Part of a small language model's weights: width 96.
Each number is 500 + 40 x the weight over its row's rms, rounded and kept within 0 to 999. Layers, rows and columns count from 0. Numbers have three digits each. The size before them is the row's rms in percent of the matrix's.

# layer 7 attention output, 96x192, rms 0.141, rows 37-95, columns 0-191
099:465414539475538494578589550378548446492485502416584454476481495461372509506531536461444493415542491540500515510528518495477512560498442510508524472490505471471556526514498423556539546516458501466471497510509569515521594469485493507544557457536522513520608447502490467496536416478562432534535497508506538511537526513480468480521442490495517531510489520509469515511483493486478486528509485530487569509537463517509454467515520556540457543459463528531492520469435488523506459484450396471501456503470503435490472538458583513515473509546525525590485476525413553536493491539519457492
103:450546510516494527531524533492531516587518498433563445541450457490491527443464527461482469416469534466453503521490486492488513457488474482545565509451504477509506496502461503513478527499480492444622466481490530471521399634527581522560485491529536504572490544552470508413474418548555375509505513511481455468479510479489494520477510477466541486528509522471482505493514556506529519440537513401595507519435541477434592506501483544568505509489426488509478515468568431447453502534489433499474525472493467444513522506461528552487501488537492503541502464477458549521437489498469505466
118:437484572505577553531577460477558499496530557496526387485485494529432516515522424467471489464495508476473533555476506485523490503525512464566482451551490476495532487474531444446457507446553484470511569519547505520581486451551484491493504456527366437480388513379513460623430502401379500505507513494479477499518530481479505494482536509513525512499467527514499518494500497497498517480501496494426530469549412455546457382487460466492509472569530544555472521461518511494535541528530530550507479515477505499478493480517472483484526501482513519460496497476539453481473475491492543494
113:528483515458465512448544519499503489475496535497514523534501501505485496508542433451487532505518514492539470523495493539511501526457521452493490480482464503533496464528519510464473449510528511575481459465435450547569459532565511402479484617508501558435407648536537561588449455626537478584506518484495488488508493454486485515548490502496542506519505447526483485540489439509511489525493558456466463438470480580498458573482495506459594514388506487412568480524531519471515597542519506441498500485502494473536495484490511518518450493545478465563521484489528498495506498496572425500
120:565535465498446461495461511507487461534484521451570483520474479475510506448458519548536450539453501545522472514547461560483574474542434524497494498586534543555524541545506537527471517563431532572405456612467429486457490378446499634558485553583392453539445482526534481506505593508498563400498467535503496442554456504532471494526479531463541499489500449515479529549417512485532486493472513461418492519461512520485519530508500466526564486484530524483522442498510497559459493494497494436486520509522525523483535465528461491508508518487471451508497501485485533481501488509527493513
101:513454476517481503516488461515504488482458526546469537564457511479496530455514504438477521536504476493500482545529565520495519494462425430503459492531499450483512460558476485506462518442472537435438581618504456642411453479457498511470519514519457498451457516530553439504522393475475519608520497541495507503537443534544499511510468479510489497516448515455494536534484540481491491533544481561479585462510505379482492401511600520440498532518538562484449569571435450527514529524529482472498531525519555498450550513490465532527515540485509492483532484536501536521456546488544517470
092:512483482500505477458581500430566492496513530456530451508537486493430511489511505467468541405459503503502508489456495540514455494477540434510459523497513515507551467503525471491505506461515450549556420418421463473595467489534486496433487444536515590488419545415555455423566456540480494563473552466523527555403538494477505477490547522495492544516469536535573501476520513531483535476503455497478488471482485492495450430497569443453534545442517491468516501505502479573522528433598505590517444542531404461589513495473500497433468475515526481525529527501535467507521488476489448472
117:524543498439499497465513478532530532498521555505471470515457516505490439490506478471512461546481481522494491436532443519513545439543446464465464512505535510489490495478476549504491530460513535527585542477531493476454440561466489540492582472519471501450561456473420434478476467516415555504448535498462506537503493492530553507478531479481454508505499475545533494519464528523524493502503492639516518495540498455486524442464399500531354538519493422582416516455354512564547519441416585532511520508499512521476524510540440485474552505455519475453516520509502503476464492470507569526
096:419439518540562525555508572480540482444504465515433473449536560480497511498544551501431567428532481529453468496504514481434534504489498575515505518569548523507515524515488508476525474525482450430525413527553562498505573477548474396459473552400462468499556487486441440550565484513531402530535470481489467521465514543482489542562477437500536503514549457523511501486524526479471480474490446593406554561501476449455472496469542562527590494436477519502516505484406456508492498530467477501470535460469480560482445536499471529507449556521458506488463489475534494495491509534486496477
107:504517496466455440473473550523542511542558461458485471434519476468514473514493502572477467484420465496483464477530467445501472521514524569555546505506510489505484500459540489482524509503521485551541439448475496383515546426441575492412447423511507505516446470462436519440526635536341555465513462501502528529480469469494494472426513548484455516520492451517501536479496487498484509504502522416535454458442511438559464427458485441458525509507451435491420495509498568481600527463573513538484541504534477532489484501486488499489523479502501458470485501491503514540483491471439534518
086:516478506434496483476522507509506543525517505501465530511474476467544494572531498499489435561506514499518516533475504496492540459481488469510490493490467470512474517529449554519480456428506553507513477423523505504455445604482508401397519449453630544463393526456468590495481459471415479492504475556450455475461519504539497540511464419473503513479527531459539551505501559495506502512549451465476444422450501488508474410499530528432453569593521548435529572516594496464584556508506455455492469465498482481546467495558546516506513471527487499526514495494437557465500520503473501474
104:565506515502484466483546481513503484498457477485496545514537529554515521486449547467534552478510505466530503523503543562552446511493474453470477488459498465500497437520479483554469488486488530579516504517479435491541430464439358517502515462554553536486600528494538412478507615472550551478462521516515482540560449490547465543535533486500509485522509500498504491504473514494532487527465528499514502538440492607371487442452443512499415570564536500555556494552435514552517472537420538461573557478538500579535475489591489502559511475471503479466500535518548523459500513485505512506
081:550552464546509448535459428493475500534490535471567516513483467515469505506384522542556444512423524515510520536466518512469552521561516532533551500472448517457562516530531440483504461474517448518448463571478510478430486456442468563433425468569427468571406424422576466412598525512488461415499551487500493491507474512480504495511473452505504496504486480460490484503531516500474488468547436459503526517581518486525518554496531506467608424462510567502532489504503467525454500597482492452543467483477495512501494499483555452564504517519513519498488536535480511508494551539480438471
103:443519483517501500507511575545539505523552448511419470455562521520558519539504532569467508486488473506519468481534519483448519473484535553515567533441502485510484518510507503509527458508469447438504543512509438496540511506531531518590403429507442408639413596561539524519441567467498490416483469524534501518498490458511504479454488509548474480502481447523522517533530516497494522482535569425480452515351545518409505527448539483506559523489486531442595487556511470484475526524520405508497473500524508508503475554480496492502495525472520497502548495537490506489573504482523454504
128:468474466533582471507584544486521456544441487459574473470511529474404483535520558477450477390505524468493533476467469519508519461505528495458502544525507540521498516496532519485524499555506500485423475464478446516526535497419457573540519454652530505517596463513530467500473536583553468466492547466450467480432587492536523498544572460477510551512537552555543446541538539598474534474463502550399551520523460467486540481533449501577469518544514505521499502419472449518490527458463491510566451525499474484542482502516529477517495472525522496497464515499448503493485507531459471521
119:561465538511479454497537533465473491540489456477574515514530534489500560504551508494511519507496518508539510522487478517481478521504530476474509488530485506522511507505562464502506504483582502544501540485432487527580526491480568575477430477615448583487414595486639498551544461541476548516462504511582492490540481463459511474503487507489517456496491478487486515533480515497490476517474521539472473497510494506458514464540480477529556551493564451461562517529495447515463554459567544452503454502448504428546463545462597427510416471511554552604531496547527517534556488582553412498
073:615527492502542456463467495532509452486489443546419543450536535507543459504424481511540591508473523539500432495506541487475572538481528473500519455514524494486514465524463475502464518449515506493487494465489427466573435582472546410521486518493532478516562563520464591434511492562578432461468532485478453541505507490528485540512558494483501557563495555494536494505563549543463498527512542432523429475446577535527467553414460471554509502516480358515513437554500471552475483485536544503535497480511509521475491532500466557569541514502476479484535499489469493536516543483450515467
085:494506497499516508477494507428554502513528510472479497517468434464450490518542439528471474578510479501495514494516476469491549442528512452451511506474464483476450541492457492544486507489487514490469576481528491521428515560533514504613561509454573474489578422568514602452415519541572555556468490493511507537487485479516451518530460484489491549575509487520522520510438550473517518454510525528558386447426587519425534457480527518496510554553546430577491483532573534491531561461563545457446503566516520521500517482498450526479576487522476477477493492489415554457466503487503477442
083:547553451479485446545494446505505414462529537496527525457441534503469529437534502536477439514499462482486505538465537477441538488484464503531457524504484455477478498527488460518513523467468505484507479502479574513513622431503436506520466549495414523443549501472510393588507588505516528518456514528507518444532533467539496442505511527441542507474448510511506501460466524480485520456510444575451451551573419527438538465543467488510452536554552525543522467473445435555526509456483540452499453534502517438479545494509528524536553445464552533513452473548447532415437508576515573510
089:439491547496526527494565463493542515538571480476501470510538539486526479566556499515466549463522555511415552471520380478488518482515518533493598476426585515451489518529430525560491483575483518449504488536499543468585465450515538484556432491521514535480433530549487530651510523451546415520478518496468448527419526495497499503465528508416518536493562546493513481513499508526481533474501543535469584445487509436518538500468565525501520509553509484493486587493472564508503500548494491544497490473459496457513427513427463466506537521556460506500526550455473477542432477512499504507
093:511512515473538494493506463496435499419430504442523527515469506458464491505417629489502447462581523487490538499519533494524439456461477447484499516497483486495472447481508539540483498465515561534512474386592397493600444500473477476483565488503501527502623556448454539458610511484451446486520483479511491526469514529508487537470502505520480473466521488488489512464498504474511488539485538479473490554444520532428523559472473556646531476512485480584501486443527469486449480485463424550455486507481519466497523449505501517482549551493457505470488451464449489497468469503488568480
102:518489454517467504490462591409450486558477417448551467471509446465493511385513522556491490530497519470502480524503546471509473496433521515573559546469457408530499505502446481500521526509520528452413527519473492536477541488361490543546479462601512482492548469574546411516570530491533516494488507531481506480494543504503469528502466467484513575502553539484499520543506510464457533495523503552516475520487529549416579458450445473505535507434463426519565453502444554530499427445491474438473449442449517445483494497453534469512490545523462506516493489512443513522530546527495472492
084:528500454559525502509456563493522428506444490531437511514445412550473553415506465510453534543540472490423467504517464526502502508524462565480514526491515520490528531467433531508505515537449494539510474582468521463405588545585440488512515571396547496460436504539538451529446499453594495483498532478449480438562514484530534549509541457488512507456501507509517456519512490524533502474485510439532512456500457442491579472531617486523535514468527522430471495538488493465426469514524400456552443511487558457471534447589506528531528503469481507510451522498474479466499513532510513477
110:542542529506511505507517465555474513506440570541500496517460526560481484488485473423493446534508480551480495468545499501499461499541505547529485505503535524475508511488514441460514572500527490527548569568538472531531516452478486563430530458493450473491478606471544448509520443408392581507491448507507465526508511516501513469502502485511512434496527487506498499520483494508514529464443495548599499620472598522502477568396507444560416459501415473525480394591453404508472380455512523517528484504512502522517517506502488487474466484490550503501506508531549503469529501496510509527
095:506465518528480515541522582452579476507470438459476494488518474523493575514531580536474510464536475517496482495518573461483471544454536543502520503537513465504473505502521460484547530560509520527459582554441481593498603428560436453526483451494512439461421600578640500569449556546509512502459536514472513522516532501498494504499484485473484489457496540522464463487522509512475460548536553566445508455487440459494479558532521553533580470432495527428541535458534468465508574498505447480507521516542523556454504493514458502474512464481477448462499462462520478420504540478455531515
088:455475490535478511446553512562491568517491587508515514495563510507506422549497392482542514464464503442535451538469562508522471530445550499553552557464436453507496465516513440479505480448523456452527506581515472506540483533489513501422519514489431430499471508497390536506443434535420493482473515507460505558500490515495552477521574504520489456492447537465518514457524549546474527472510469413531499494498468514617418472481421481473515479511451487501443535527502508490589562498544568544547473454541467468558476508488492505519483481543567498515565557537540480498538528527482439529
096:508508504550481469508462520509467451554459435495480544461522545475538525507466530504479556521533535544509485482484474482488563487533499542439503500489463545525490532528448506561525485525450515451442512584519456589439534486556478469570522521483470377504563419545438542513495497515572434489515474523505507522527485526504497513515476474470478488499476468508477488546491505519488470521568516569415541461480432506446462425575504572486478571486545561521574554450439546466552589516497457453486548507559518576460450511512411479505538544466462464435473524443452557459451478465496517490
094:449479545573539563478535550482473491560460472462504525500504489497495529503491487443402500454473530476528501542518510535517504490474469452483512467523475469516532489540490488498500486495501543490559488438505521455518489475488476537365467499429492483494442493412496515531461544442356579483498509498468472505516517508490532509467518483497519512549484516530491504496544483556552518484506480558519510609455519487497504461419519465498473430518380509572464461485471463539569345403547464497490470525501540449478585454523530526521477482486522501538492487561513441473513523490571474477
086:483535500482514524477546497496547503517535488506487463516483490542503539467498468494501520489509503537481484471504435530524540487485499525461488468498503527568543542545420547559566476522471457369556545473611519595462480493528472419574542483483487412514592516490444486519492469520514432615490451500529469499532502527534491499503430504472512545543450442468466548487443520505515483459510481579500478486494498499496510469512595537443482552425528534471540483574375516560452443466513531485505491497533468482535488555505481579508543532508484462505548516471465530445439495444477538434
106:529457412506530486503468539475519481486454541484467504501447483456444492456435560517459435493471501472509498544481545467476515478499519542534466537529481458511493521486492467504532453460522470589493409492504467463428512533467459467379519523373646546531544473492541524443595528436514516480512479508493504521561463496474494469518480517528547452478432460475453499448520469469524490509542602497471437542448482535540487592550556467508510408522529517545506462444578471536517428450579429479488493495484495532483484504511506504540493506526490476480476491514448516524533524499493461479
095:476488472463526499479532380565532493451538530595494467490514500532483486517453467440513547447416522503459522487486435507505457530518514499527469506515518491418483486475496437483524514499520477527469398434521524453514439555503480537488481667473483612487533511455495494500590434463585476449572564478531531472466525471500501481489479493470521523466490467507475505480491473487490480504519480465464533506562446505530519541558514434465523430535549518417476512529514515594399449511445597541489514503534479522479525503561469490474462504482483451463464452491522499506521496487513509537
088:525466505433483476468516504497484513473485500498519523544468486522499523473522498502507485539489500494533481531536504495539422546454520464524489476447498409454462440498504454505503459430525526536465512524559551502536577517501555409421489428466707565492558532579493544519473430519550458591490522468511492472503520487469518509526517488504503486507524459514466475497475462476521492483460518477446476491516472575555440527533457465406412511571564491431553497556468550558555472498513497454482444531489529433500519463449536524502455520512483525524508461542470452500551509541548456504
085:463425558565528566520515535380521505411461494488477442481472454472474539497511502483492495472567457449503563527471505474480476451509436466504408522555508519522434505444525495509503507489489536477471542437521510482549500340499497500474453485477421492470467495424533481488483602492429601605499470504523534527500457471507469497453463539549466460478463511481492450526512475478502454540509499524454508448518416512448489453545468455515549510411568517456508427482462496500464575477490557539469536520506499529469515516518487487442480517453514545467506501491521512511507467518499569520
101:559494487451491451508455496494499520533530452551497456463532453525492519506506456566507466590404502489472489551487517458500531464512521514535539519525484481502458501496513445466473496496516463518445524506515471487449537454402521600552503452573479448544535381509534479415574575468451540394484504476544525563501475502496486481435453501484512477501487475499480540472462526456487511451512495451573505537558520493572521576550583489537496413562514511516445514529595435536466410512518456553498496512520507542466546457529461449499529514467521481455482540530531490486430487508507557508
112:508522434503453487437476449497450475502514536501549467497533495501498442423524522511499493506483494500519489482484484516543475563504459517491452454523486550537511516459546576508560460533467509491438470481527521437506515387522523493583518442571382509492460491492437442565517585529438475440528498501463492485445558507499516511486534531526499493483498543500507472500586457548502476549481526527426533501489429490436529516491437604527494522461506561469568564473402533490546560555406401528500501536497474472518529536475526510470491489487504490540528465473477452586547500429487471543
110:441517490589478556511459487549474573503528539523436553505538501516557388592520413457521499562479476450499479499547476502488473478495489465473538503407503491427473436503473514521487462460483501449531473503569556499473563466480577473450487539391511470541568438511346576532480456548430543493489485524484533478516479490537520474494525515520503523499488515521529500553502521513517516451542420503567427549521549512520486510562510478458417476546507533529410460486596490491492542446490532552504504542515494528486504512467498515477557478520526509486486508474490512485483478473450510519
119:497568440423524502473472450508484513430571511487486465473516510498513450463447505575543440528458526466469490506493518505585488509526510484504480484477501519507469464478494498488490520482485477513581445480570516451498426526460544417403500421506454477526397495366485421474544540457328464440477441515481485511559468499501494476459510517530496479533454503468503517504513474484538540498532524448563468533459577503557484478443484443508444521529443458535427445558490517486500505454502540518460468533491547471448546499490504546474506553459482530508494461498463487491464455506525550512
106:406466523507576546513548514539521524519535508540486480473539500516510503517526477458463552457516466425458562499510473476519483474574517500518474523509488529430528565453514501446487532466518479518518440452510511505545569589682509476439490554386452497545423534436486534548473473517532479483546517488476523503486550541488505441526522497526502512488448568525504557445484520511468525510500475432425469507515526454558480528507609549489542518527493545497468545516522435455494551580488430562476497482537457557539496492539444506483553505483517487447537494453526516492495489442475541490
100:489416505452527491479494496495514467487536479524476556512485566510496498559501500560524542514520472490452512510536434488513545528534482490425471436521472549478478538457508479532530535495491463575403502477524357550470568514504465509500432558464495456477565496524496562510533662518488565474493510526531528510556470493478537479499489528492492477479455474491479485516464458470507487529494594502446414532361440500461556553464470522519479458551449497572432501492540449539596470506481406467520512470479531460453456506474473486534509526508494483478513476530492479520488531544531511515
097:492476579510538485619496423489564370446517501498504466418440490496480548520542509515450523439493510466529536454494589445501494564484497486558514484509529422466503528498553478493528526502520498491525485522503577466502453459527495511450458550480428507436409521502467468569502489451453514485477492491444506503515521509507505488505507474507481528487548553479482530475510556509463530460501499522577569482609455465511504530490501573542550432574525459536511619529503556414532437581535521500493475499416485474495497503462549518528500518542487546535465547516470490558470503531490516479
094:480456539468492502495534599423553478541509392479469477514502497465510572531528530509496564474572497503549501505568415444529461482487538483455539484483527527512467520519516512473513546537511555497439521504384492461494519437509555617482424496582386564459313509485581524476447532528477551512525564504464550512459540454531489525511489486507498537524492524526490520524513497488487456531496522540544447431486458508460489508505524518449517541505544485485535516521552543458507518536546528489536519471490460496541465538489542478531473483529526466543534528513508500569487502506503463507
090:497507510539554574518569583453565485504430498484435533523460507524476566514479541484430469454533468491510466537538457516483491519489476489495480485495501521519456506519515493536514494496479519550506567560561496478652513445519598458475548402507576475526501620541495545488428431515422491572482484503500463441536494474466511449511529465523476450513498517496490514524546526536500523524499562472533463579509526576536397537436458438547428478570493459574468425518491464465501499497496555468496513494533491473506468494442449460488530532500511480485551503512520512455520513522506472513
087:456466475516501506514488523506447458474458483493542515495489465519506542442508516463524478463551442498510541500501546465487481510476511496498556486497469512489517507444543514474494491514489492561491430495481523386556426574500591483532503546526542579508440528545475468548496450492529471476517512519500476480522504477453470467544531540526535516512505545506484502501517435516502524545450516500503549506478562494457537468445428480512518523517496391478497527531410494561423451520472559485533442472441488448531503551462623484533370453481530561632549507517484492565581532512554423466
123:518537510510527528440534565433506534538476493457512500525467481512491493485495560509457456495577517532417481533479437540468527447529536518499525535532490533495564516446467512518508472482486501483471514456503495421611578397536570548559498401513505538507492513509541508473582596477457526548478464508505476532488509524547499498523486490472511579503510505494526504479505536460469542439542519417493405574487531590565418613450498467523485484579507475529530461530561473553504437525444563483423463497482496472552515481500510501510470523529502454530490514499440542494498546527536453492
099:541551544483432525522466462458486492508533538503520497522448522511514447554534414545490524597462544581514521459469497490484529478528532521451478526530508546514508511554496515472490489546494466520511559455491512545483487416481459512480495529504460437472511552508451589556355573574439633499475502482484504488405515518493490553486506451491520537481563498485534511533532486519535504474512469525555508540551529449558396492460545548460417512482469529470479531535501491398590541480528534532501547506502518448524517461516490513456477493498448489492460476463592475499469487473485534533
120:499447406515477502518506515447533494469523558481547473550476506502473470459520603542516501435484489494460534478485485465490493455504522483486493558476527532481488489476487494569515504477475491541514395512438492496469494499437464498466503511560476585435495436475573286459646477565498491531494487490516512508481489496527485478494527535533492480485525538480505490487505485496485524487478483486392521459483489509454574501547466448508558539466563491439512478469428495574423615484455530532510462480489516463524513499497537474454471481498498537533493497447498461489549462498476494546
091:481498524527522547495515510514496508421422504515459563511509499502517502523560495445455502485551533436539525454449471504518486516548545502442492496504513570451525532490590537475464516534525492475446488454487463559552580566555503556524470510474572522568606496540574527477528473470625494444501532503476511483509515421480480522510560539497580488549469512561517468542503447510569463535467429499485542448558498500540567508569609587464496492479499557475473541501504464481506474538498368515495543513568491501492523475573489529511528472467511484503499476470527530456452489455494513479
096:456433560430524502497512408506464509443471531466495499493536495517468444592488458456509482503505527476561488461451521502504463497459492482505482448533474491530542514523555502478515507525549511521535513409513506547465446537532467374375520460397508468461486458421441545488562488461384509523496494491545498496457503533493473532488495502483487491539508499485499522490485569496512494491533405492545514508532605480413585524513499598539557469494448485520505551454578476428468469542477450501447454538512466523493557502502538520502530452522469480522457440479465477506483487472469497461
085:546553478487484481474470494532477530505484458533481490475511509537502420497488531503507513480513508506497547442448524495515488487491539556493516547485464524502496526493480566464500557573491549547560389470438542421497533576626574392572555581409579588496542543571405550464491468623643434547506529456470507505471510481486491528496535491491514538526520498538510503480539471527519495526498512506463463486475551484492488517513451498546466520492533417496459462466460501536481544446488568477472484499524511529474508471562468487492529505498489491444450497489501492488515502517480504532
094:554537548494502465541447423517449472546542509493559441453512517470481489482477471506541503523468458497463530476505498480473495463541498549551499532519539500526496501487522475442516551516493476533474561533487479533486488483477552513602488499565446352551572431532458604560484600551492471419423479473541496489514464501466484463482494512520443487495553489516511449519507508499465517473475512446554532454507561524632415514556459480458398533505417491533375509497537540532494498491466564469476488480475492492506478511478470474444492517466449527492454504466521473496539492480483495525
106:525437468549536454513458516491474525500414404514449508471564501428517489529491535484540533482549497507500502472500488537486528483523469538468481529565559564531538554528523586563497498588399494476462536478546518492510532487555582487413425534403428497489506424466431587554590453484442504559476526432489500455464530467521507562462532464485451507494582493523511475526502515542522502507448491460538447492511508483552521533528578491465517475458523491488445497472555539557499477462523499530500529496535539506491547486541502523475581471472512504463467494456528491476436460482436570511
094:496471496574488543519532585433539509505495460467483535494588517535491550536540516511452591450507463433513469524471535538530443540466505503443466528503514506494490512538477534561473463562433515526433501526485518507563668420502477505539483523498497461526579505487518526554547569451584487450484499502495496509486534475501519532473524474500498528519530466535516476561517445501544503523497498542490568536548471542543515534542555593549548488462469555517506486493510519476466376530494417515507543513553524508450502483521419518472526579463459434450482473481493472486424477461507536499
113:519520482523475487502440519435452496497464457439523532524470474452535527450463609564557443542590455484518521491552507454446550451522490526468536513531533522498451546485514520508493531544488538480533509556428511484429542468446536460466421388504573494516421471581553451467611570570467463579477461501517473525543463518493511506493464484501484492509499451472471487518491510497494501499494545513561485491443588509441499523429417555548518518533484377536565532522493545415531574480551529457507491484506521545499477494513507472536514492519526517463522486491468513510499538488475498490
087:479465472508546515453569451544490534507485569523509523500543527516463421536456442449539508480443497489463493520471478566503486497528543446488490515477514504476497453483468457495441493455522471525482449504554469479579542430492488596582593534569496510517598542470440523395438513536554510350521503485508508498507521501500527515509499544479515466487501466491477482509456429506523479513461441422488545586553515525603458510576551483510439531512486538533427499485509470582462449484438493486408523538491473555527526508488515521484473438526519494515496468506534548504512502511535484523
099:497571480502497482531461555521503496534488557468460603501470493523518520510434481480497440532521506476537429493454540487486552497469537504505531525436469461461493478537465497500481472453531514472529551565512511503420462643506557472417500479453569551512428530509555506367556362509487423531529510479467448487562477542522489534529489456478519553516488497477508522453493525501525496492532462486538452424513532464460561527530452485511544511445507444436470481542463451461438577483510559442451513458492505541490519441494487550496489539537454456477492489491427521475465504526483533487
099:520472526462527515536478417528383522488416445502579495510502459479404578409455510381514496459547478498511505510520624470533420567480496540547508449523504454493579519498521495468488559514521523489509536443477507517508486453478523558559492453597469509503475451459582444494480485492515464478563532465498498517525540527455525515482480509529507457503499470513478567389526507431510516494526480569520513497598504463509495517505447504473580415523507473547491565457493575457476490564520533532501461476502500583508514478488501498507511506523508506474510532514514450548508468498515492507
087:467531484480457571457529469523555553502565555513470481511548497522492406513551448470503494509434520474510518506490494490524477538484440454545441498510418477457461498487481469470520527460473497502528434480555516472547557422572498430545593496471502523462583475498389464480483417556523512561529542510520489509458499511537532464546487499550484528514497489508512535510491467507477532496492555471560576493480529509600424496489424420462417496515467468526459513496482531537525538470473529516537467492523467540545452513471514426526493453546577500509573536509455543567559572464502420480
094:389532545537572548476449410499437507499478498479559480544487480456472474506461545462532448477572532543503542538487471466503527503526471473500481463473484507475504485461497538439486508439533531456511493502474617464465469568538534435490519580459470557507458487460470560505443464555519512517537481471456485439462479480501514484490503512509531526562485471538460486521465463527569482506514541502509497477482562464545501487445425482539570461464455432534499437499516560428519494437578527423486459513443500426468484511499532436538446496509527525563522450541434529522528540558554390508
103:459527442527454565492456537536521562562542533530451527570504481546547489491481483520481489514443494522488510494487467497500481513532525566499480520456496545511530515500487478517526471488485467419534524618491590558440460582474490574547566508477560488499504467514530491470437451374512478483545438518545497513424470524477490505469428513546484432491495457508511514463496503471515482523574510450573521556507523469478515568472540458544448459509478501444493427529518424470451379479510420507476466483494498434505472510483535466547496472524557571543544545562505543497551535531541460508